Each number is 200 + 20 x the weight over its row's rms, rounded and kept within 0 to 999. Layers, rows and columns count from 0. The size before them is the row's rms in percent of the matrix's.

# layer 6 MLP up, 3072x768, rms 0.0311, rows 1175-1200, columns 64-127
101,242,201,209,200,222,229,186,197,178,212,213,151,195,219,218,205,208,192,211,184,144,188,204,212,184,176,195,171,204,206,187,206,193,196,205,196,186,225,167,191,206,220,231,188,227,206,189,240,229,198,186,198,186,227,231,199,208,212,226,176,217,168,201,219
105,205,202,162,202,182,182,187,200,191,214,251,208,199,230,194,201,179,186,201,215,227,213,194,192,204,219,215,211,206,218,186,173,197,187,212,173,182,174,198,176,206,205,209,189,169,164,157,228,221,204,172,217,209,176,192,224,220,190,213,182,232,200,174,197
101,227,220,174,189,159,202,214,221,210,228,204,208,180,210,201,181,191,236,197,230,195,175,199,201,175,205,189,171,224,225,178,216,180,234,180,197,197,206,193,183,173,183,203,203,196,170,166,176,208,219,213,189,196,189,201,214,209,198,236,182,228,189,203,176
100,251,214,198,184,207,184,203,216,194,210,212,182,185,208,199,206,202,198,211,226,188,199,194,189,212,185,200,189,164,217,199,204,190,200,210,208,210,221,192,195,227,161,207,214,175,199,172,231,223,170,176,196,195,194,203,199,224,207,188,175,199,221,205,213
101,186,227,221,234,201,182,203,238,167,198,226,200,192,190,193,217,207,209,197,187,187,174,210,196,184,203,174,218,203,217,192,194,184,195,234,181,212,230,184,200,218,210,218,170,195,197,214,189,170,197,167,218,226,195,225,200,209,196,213,156,212,208,214,189
103,179,194,191,173,207,192,214,130,177,176,174,253,217,172,181,212,192,202,196,217,191,207,141,189,198,198,192,194,200,191,166,195,194,216,194,202,241,201,187,225,200,191,217,211,197,195,195,198,220,215,167,199,221,158,193,210,167,199,171,198,218,195,189,185
103,211,168,240,222,212,207,224,169,197,183,206,190,207,164,218,207,217,195,182,213,195,210,190,208,192,186,191,211,195,159,213,210,245,199,205,202,245,208,193,185,220,176,180,187,215,238,182,191,226,176,180,185,168,203,199,210,219,199,196,213,183,193,217,212
098,240,235,196,221,204,215,197,227,189,206,184,206,218,209,158,196,203,208,216,185,214,177,213,239,200,179,207,176,185,199,223,174,226,181,208,187,216,200,190,182,230,203,177,217,190,185,177,175,184,186,216,212,209,185,214,217,211,212,196,209,199,187,215,197
105,181,186,174,198,203,183,221,190,159,174,237,197,216,188,207,214,213,203,202,196,212,212,183,205,217,181,202,192,165,196,172,176,187,198,194,178,181,176,186,170,213,155,163,214,205,155,220,229,202,204,227,209,222,200,172,210,182,206,221,213,258,168,187,207
096,243,179,204,185,173,199,215,173,165,223,203,216,222,179,199,199,164,164,188,202,178,203,201,190,191,169,195,229,217,216,212,203,204,211,207,179,200,194,185,220,194,200,201,205,210,222,172,217,182,186,205,176,193,210,202,164,170,176,218,190,173,211,213,187
099,162,193,196,220,237,198,237,178,209,219,217,225,194,200,180,179,191,191,211,200,207,180,212,225,174,221,196,229,185,204,219,166,208,196,234,182,199,226,176,204,211,195,194,214,196,212,227,214,208,151,222,192,232,223,202,210,205,194,174,224,205,186,204,208
096,204,207,186,189,173,224,196,190,193,181,172,217,199,179,218,235,176,176,206,164,209,213,189,262,242,194,194,241,190,189,187,195,190,190,216,185,187,184,172,184,205,202,238,136,171,204,185,202,220,217,207,211,204,180,162,224,196,232,232,176,192,237,231,209
094,198,212,195,213,186,213,249,170,198,186,196,215,224,227,203,189,197,202,217,185,167,258,212,196,169,179,182,224,198,181,189,175,200,205,210,188,198,211,190,215,213,181,216,185,173,186,180,186,178,196,218,217,170,173,183,216,206,146,183,207,171,205,200,235
099,215,194,227,224,188,180,214,199,192,212,206,213,239,225,218,234,183,215,195,233,214,193,196,195,163,201,158,198,174,199,205,200,194,213,243,174,205,186,175,196,232,213,217,232,176,218,170,204,196,210,185,217,172,199,193,210,223,162,227,177,195,213,198,188
096,182,196,151,199,191,180,182,164,240,185,204,205,181,211,202,208,198,178,212,185,204,187,210,199,207,206,196,183,186,197,232,192,185,212,191,178,173,198,192,182,212,209,184,197,245,183,207,174,179,240,219,209,231,201,219,219,207,146,174,228,193,217,188,235
091,154,211,163,217,206,195,226,201,158,197,167,195,207,201,242,194,190,205,199,202,183,190,185,223,202,183,211,219,190,189,200,210,187,214,218,161,251,176,202,184,219,247,186,199,171,161,197,172,211,184,227,220,210,225,204,210,170,203,217,208,208,200,247,213
096,192,210,227,224,164,207,200,210,181,210,200,195,203,202,208,205,207,184,197,214,212,197,207,206,218,163,221,178,211,218,234,163,218,192,221,203,204,192,187,201,216,183,214,203,159,159,198,229,176,205,171,196,198,196,164,201,224,231,208,179,195,182,185,216
100,191,166,198,198,202,196,190,173,217,225,234,181,201,210,190,214,210,213,198,205,204,181,205,195,216,191,232,217,172,213,215,186,183,219,201,170,209,218,181,180,195,204,209,203,164,185,189,186,223,183,181,191,156,195,198,202,184,193,203,214,228,216,187,164
097,244,185,184,200,209,189,230,189,158,158,196,183,211,183,216,199,189,197,181,176,186,216,185,197,188,203,192,233,192,152,208,187,214,207,192,184,213,218,197,170,178,183,206,172,180,194,192,202,205,175,219,188,221,204,208,222,187,204,211,192,223,224,195,197
103,200,219,188,197,198,203,226,192,190,178,205,207,202,201,234,201,189,225,179,190,195,232,198,230,217,226,181,232,194,172,205,168,200,210,197,223,182,209,182,181,180,199,189,205,193,206,201,225,202,211,191,199,205,228,156,206,190,191,196,188,198,200,195,215
103,193,197,207,192,213,195,165,177,195,196,216,200,231,193,197,227,204,197,205,198,237,225,197,196,235,196,212,211,192,179,197,210,187,215,216,199,205,189,186,208,228,178,189,215,184,175,187,222,182,204,226,214,203,194,229,236,208,160,219,193,225,190,176,198
105,197,198,170,213,191,172,202,205,178,189,207,176,201,234,239,222,178,183,195,203,212,235,214,224,193,210,175,209,220,187,200,177,168,204,199,181,212,188,197,214,181,182,206,212,153,208,161,194,213,219,199,202,204,189,237,199,200,188,217,219,184,162,199,221
105,214,184,159,188,186,175,234,199,181,204,223,163,211,196,182,202,157,204,163,197,200,201,217,189,214,208,222,209,159,226,198,194,180,203,238,143,170,202,188,209,204,216,248,258,186,180,211,188,202,189,220,203,196,210,217,230,178,190,186,225,198,196,173,212
097,204,198,212,173,173,178,248,178,169,181,200,192,197,209,210,209,166,204,174,205,174,193,161,230,177,217,219,198,191,220,212,200,204,178,204,229,227,235,226,190,181,148,243,209,174,235,212,223,212,177,217,203,197,235,217,215,206,182,218,196,188,184,234,179
093,195,202,193,159,195,203,208,166,170,167,164,200,243,216,216,182,217,194,160,193,163,178,206,241,193,216,172,194,180,225,202,178,188,179,182,206,209,201,175,189,198,210,207,237,197,205,227,192,189,193,202,202,225,174,211,204,183,177,186,199,203,159,241,183
098,193,259,190,195,187,199,181,230,216,205,161,162,197,216,183,190,214,200,187,187,169,202,161,175,223,183,206,221,191,269,230,191,210,194,199,198,218,185,193,195,165,186,204,176,192,174,213,180,186,186,214,239,193,215,201,255,201,238,219,220,219,207,196,174
# layer 6 MLP down (transposed), 3072x768, rms 0.0303, rows 1175-1199, columns 64-127
098,204,200,225,183,173,197,176,188,189,213,190,189,201,224,212,193,217,148,176,189,211,203,184,164,191,190,207,194,201,208,231,195,198,217,202,200,211,220,238,204,189,204,216,189,215,209,216,175,199,201,253,204,170,165,184,181,229,193,186,226,164,216,229,208
109,214,181,215,226,171,204,183,192,237,228,191,200,191,206,205,183,185,213,219,187,217,231,209,216,199,221,185,225,182,183,177,235,206,190,195,196,199,212,179,207,216,164,199,193,181,210,178,176,221,204,164,238,182,205,220,209,212,197,165,204,200,189,184,197
103,173,172,218,207,264,220,206,193,205,197,224,152,177,228,224,175,181,177,207,181,216,184,193,186,215,196,212,180,200,182,206,228,213,181,204,205,199,179,201,207,212,200,200,185,192,221,194,243,201,182,178,214,251,230,192,215,224,187,219,221,223,199,171,246
095,166,211,200,186,200,172,198,216,221,215,194,215,195,178,256,189,219,196,203,217,180,227,225,152,194,207,198,207,202,189,253,262,225,173,191,215,234,171,194,202,203,192,190,195,172,210,218,201,154,192,182,182,207,222,208,197,179,210,211,207,205,196,169,239
097,189,182,202,189,172,202,177,243,215,219,206,196,190,192,223,196,209,209,228,219,180,175,181,210,159,193,192,212,190,175,183,190,224,199,185,208,185,174,200,200,202,212,203,201,175,178,212,215,187,183,210,208,193,207,230,224,210,187,171,195,186,171,198,209
102,183,231,184,180,209,184,201,219,156,170,210,225,178,204,232,190,196,205,232,209,194,204,204,181,196,232,163,185,181,185,171,214,175,219,162,228,154,212,219,192,187,177,197,175,183,196,184,202,219,201,214,195,209,243,216,181,179,207,203,220,204,204,207,222
105,190,195,191,259,175,206,225,186,194,167,172,218,175,209,188,228,208,195,157,218,180,172,172,182,176,232,188,209,194,195,191,199,221,229,211,217,171,176,215,204,235,190,223,223,233,197,213,191,185,190,193,170,210,247,214,201,197,222,177,197,194,241,216,218
098,222,201,193,173,167,196,176,217,171,213,194,172,208,229,228,212,212,188,200,229,193,235,186,204,204,247,168,242,198,205,168,178,189,230,165,224,166,193,215,219,206,216,162,196,185,194,200,197,192,213,190,220,212,198,228,213,234,184,192,168,181,217,211,218
111,200,208,226,166,212,233,180,214,220,208,210,187,163,207,209,202,199,223,174,202,197,217,182,229,210,224,187,197,179,239,206,195,202,170,148,197,212,220,218,185,186,179,221,223,194,238,190,194,206,187,198,179,197,217,208,228,203,192,220,257,222,220,222,186
090,202,182,241,195,170,224,222,196,217,188,211,207,234,186,196,207,223,201,189,218,175,205,201,224,201,217,232,219,200,210,189,201,185,182,198,204,178,195,200,191,213,229,158,196,176,190,194,198,212,157,174,219,221,200,194,192,222,227,213,179,157,184,201,223
092,249,206,175,215,202,216,174,202,198,217,205,244,197,193,189,164,188,186,210,208,177,197,228,213,193,213,214,173,208,213,209,156,202,223,174,222,197,190,200,194,161,217,216,185,204,199,242,225,192,172,212,212,170,207,190,228,208,172,220,202,160,177,212,179
100,223,159,219,186,185,173,171,194,206,205,199,190,195,196,220,203,211,188,225,220,159,181,233,214,183,206,220,218,196,172,206,201,199,204,227,197,186,197,192,183,195,195,214,186,182,192,225,200,207,196,215,196,199,201,176,212,195,151,243,226,221,175,199,191
086,211,189,206,178,189,199,159,214,221,183,213,197,200,189,212,220,235,190,178,200,229,180,174,208,220,176,221,187,202,200,206,215,220,209,238,182,224,198,203,180,189,219,182,167,238,212,185,195,212,180,230,182,190,184,212,187,182,218,213,176,186,190,223,192
103,202,231,206,199,224,215,196,197,204,181,207,171,148,170,192,195,193,191,184,206,184,205,198,194,217,172,228,215,202,199,227,222,194,229,178,192,189,210,215,210,215,165,197,200,214,216,222,194,207,186,161,225,177,234,247,221,191,179,182,204,185,208,195,189
089,188,208,236,200,230,147,170,210,177,179,202,186,183,187,217,154,225,207,200,221,163,208,188,225,185,232,201,211,199,193,179,221,159,215,213,173,195,216,210,232,182,189,226,174,207,174,217,197,247,199,191,174,170,233,233,216,217,200,194,212,183,200,211,214
088,239,224,203,226,184,154,192,202,208,204,215,219,186,219,186,202,196,202,248,183,205,228,185,209,202,214,167,170,215,226,203,174,180,193,188,233,194,233,191,209,223,164,204,189,185,198,220,179,219,206,180,215,182,166,169,195,201,244,205,212,188,199,176,187
101,196,196,216,216,241,212,201,200,207,201,200,206,220,157,204,203,212,222,186,219,177,226,204,209,236,182,204,205,205,187,167,198,195,198,167,206,224,183,177,168,201,209,183,175,209,202,200,208,209,205,223,238,205,238,203,182,209,217,194,247,246,198,223,218
100,188,215,212,206,191,229,187,186,197,199,208,215,191,220,207,199,154,193,180,186,185,185,211,233,218,223,195,218,219,173,186,238,179,166,225,185,244,200,216,193,184,178,214,191,194,182,195,217,200,212,190,198,202,217,223,205,189,198,209,161,217,189,178,194
102,209,180,238,176,168,186,187,201,185,239,173,176,172,213,196,205,219,222,154,187,174,178,187,186,214,194,174,193,214,211,189,221,201,176,230,211,216,179,181,196,233,198,213,187,241,208,212,197,178,207,221,219,192,214,182,166,208,210,152,194,173,194,246,154
099,181,204,175,213,197,235,168,168,177,210,214,188,166,218,189,189,229,217,214,209,188,186,184,203,206,199,187,174,182,220,198,186,165,185,186,172,184,183,186,212,189,199,207,235,191,172,211,201,215,232,230,252,183,180,222,210,195,205,180,191,186,205,184,175
105,205,223,167,229,207,184,214,233,194,169,200,202,215,181,214,208,174,232,215,210,194,185,175,210,207,180,188,179,178,197,195,193,198,200,185,191,211,213,185,203,187,175,185,184,223,215,203,196,195,215,188,168,235,176,195,183,180,189,224,210,151,179,193,222
105,179,228,197,198,214,221,180,204,229,197,200,221,182,218,230,176,191,214,223,203,209,209,211,198,204,221,200,217,213,187,148,221,222,202,191,197,188,188,240,232,209,209,201,231,174,161,197,174,205,199,239,195,177,213,201,198,183,201,215,197,194,187,187,186
103,215,222,202,201,178,233,198,203,193,183,200,190,223,200,181,157,209,179,197,216,234,190,178,221,199,184,190,195,202,209,178,194,193,203,172,205,202,192,207,192,198,197,190,138,199,215,204,206,202,201,203,195,191,191,179,193,237,214,135,247,209,208,218,170
094,197,166,204,216,217,214,163,200,219,251,192,196,176,223,180,205,231,182,256,220,197,234,226,166,200,203,188,228,180,204,212,185,212,217,205,172,192,200,182,223,205,196,232,228,212,179,167,201,177,196,202,241,197,165,198,194,167,212,186,204,205,216,215,211
090,205,181,209,236,239,196,199,214,228,222,194,168,183,189,187,203,180,202,192,219,243,224,218,182,224,184,214,175,195,193,197,229,212,199,215,210,177,211,198,244,201,182,208,176,209,190,181,217,217,207,219,225,183,220,183,212,222,230,205,198,209,225,198,229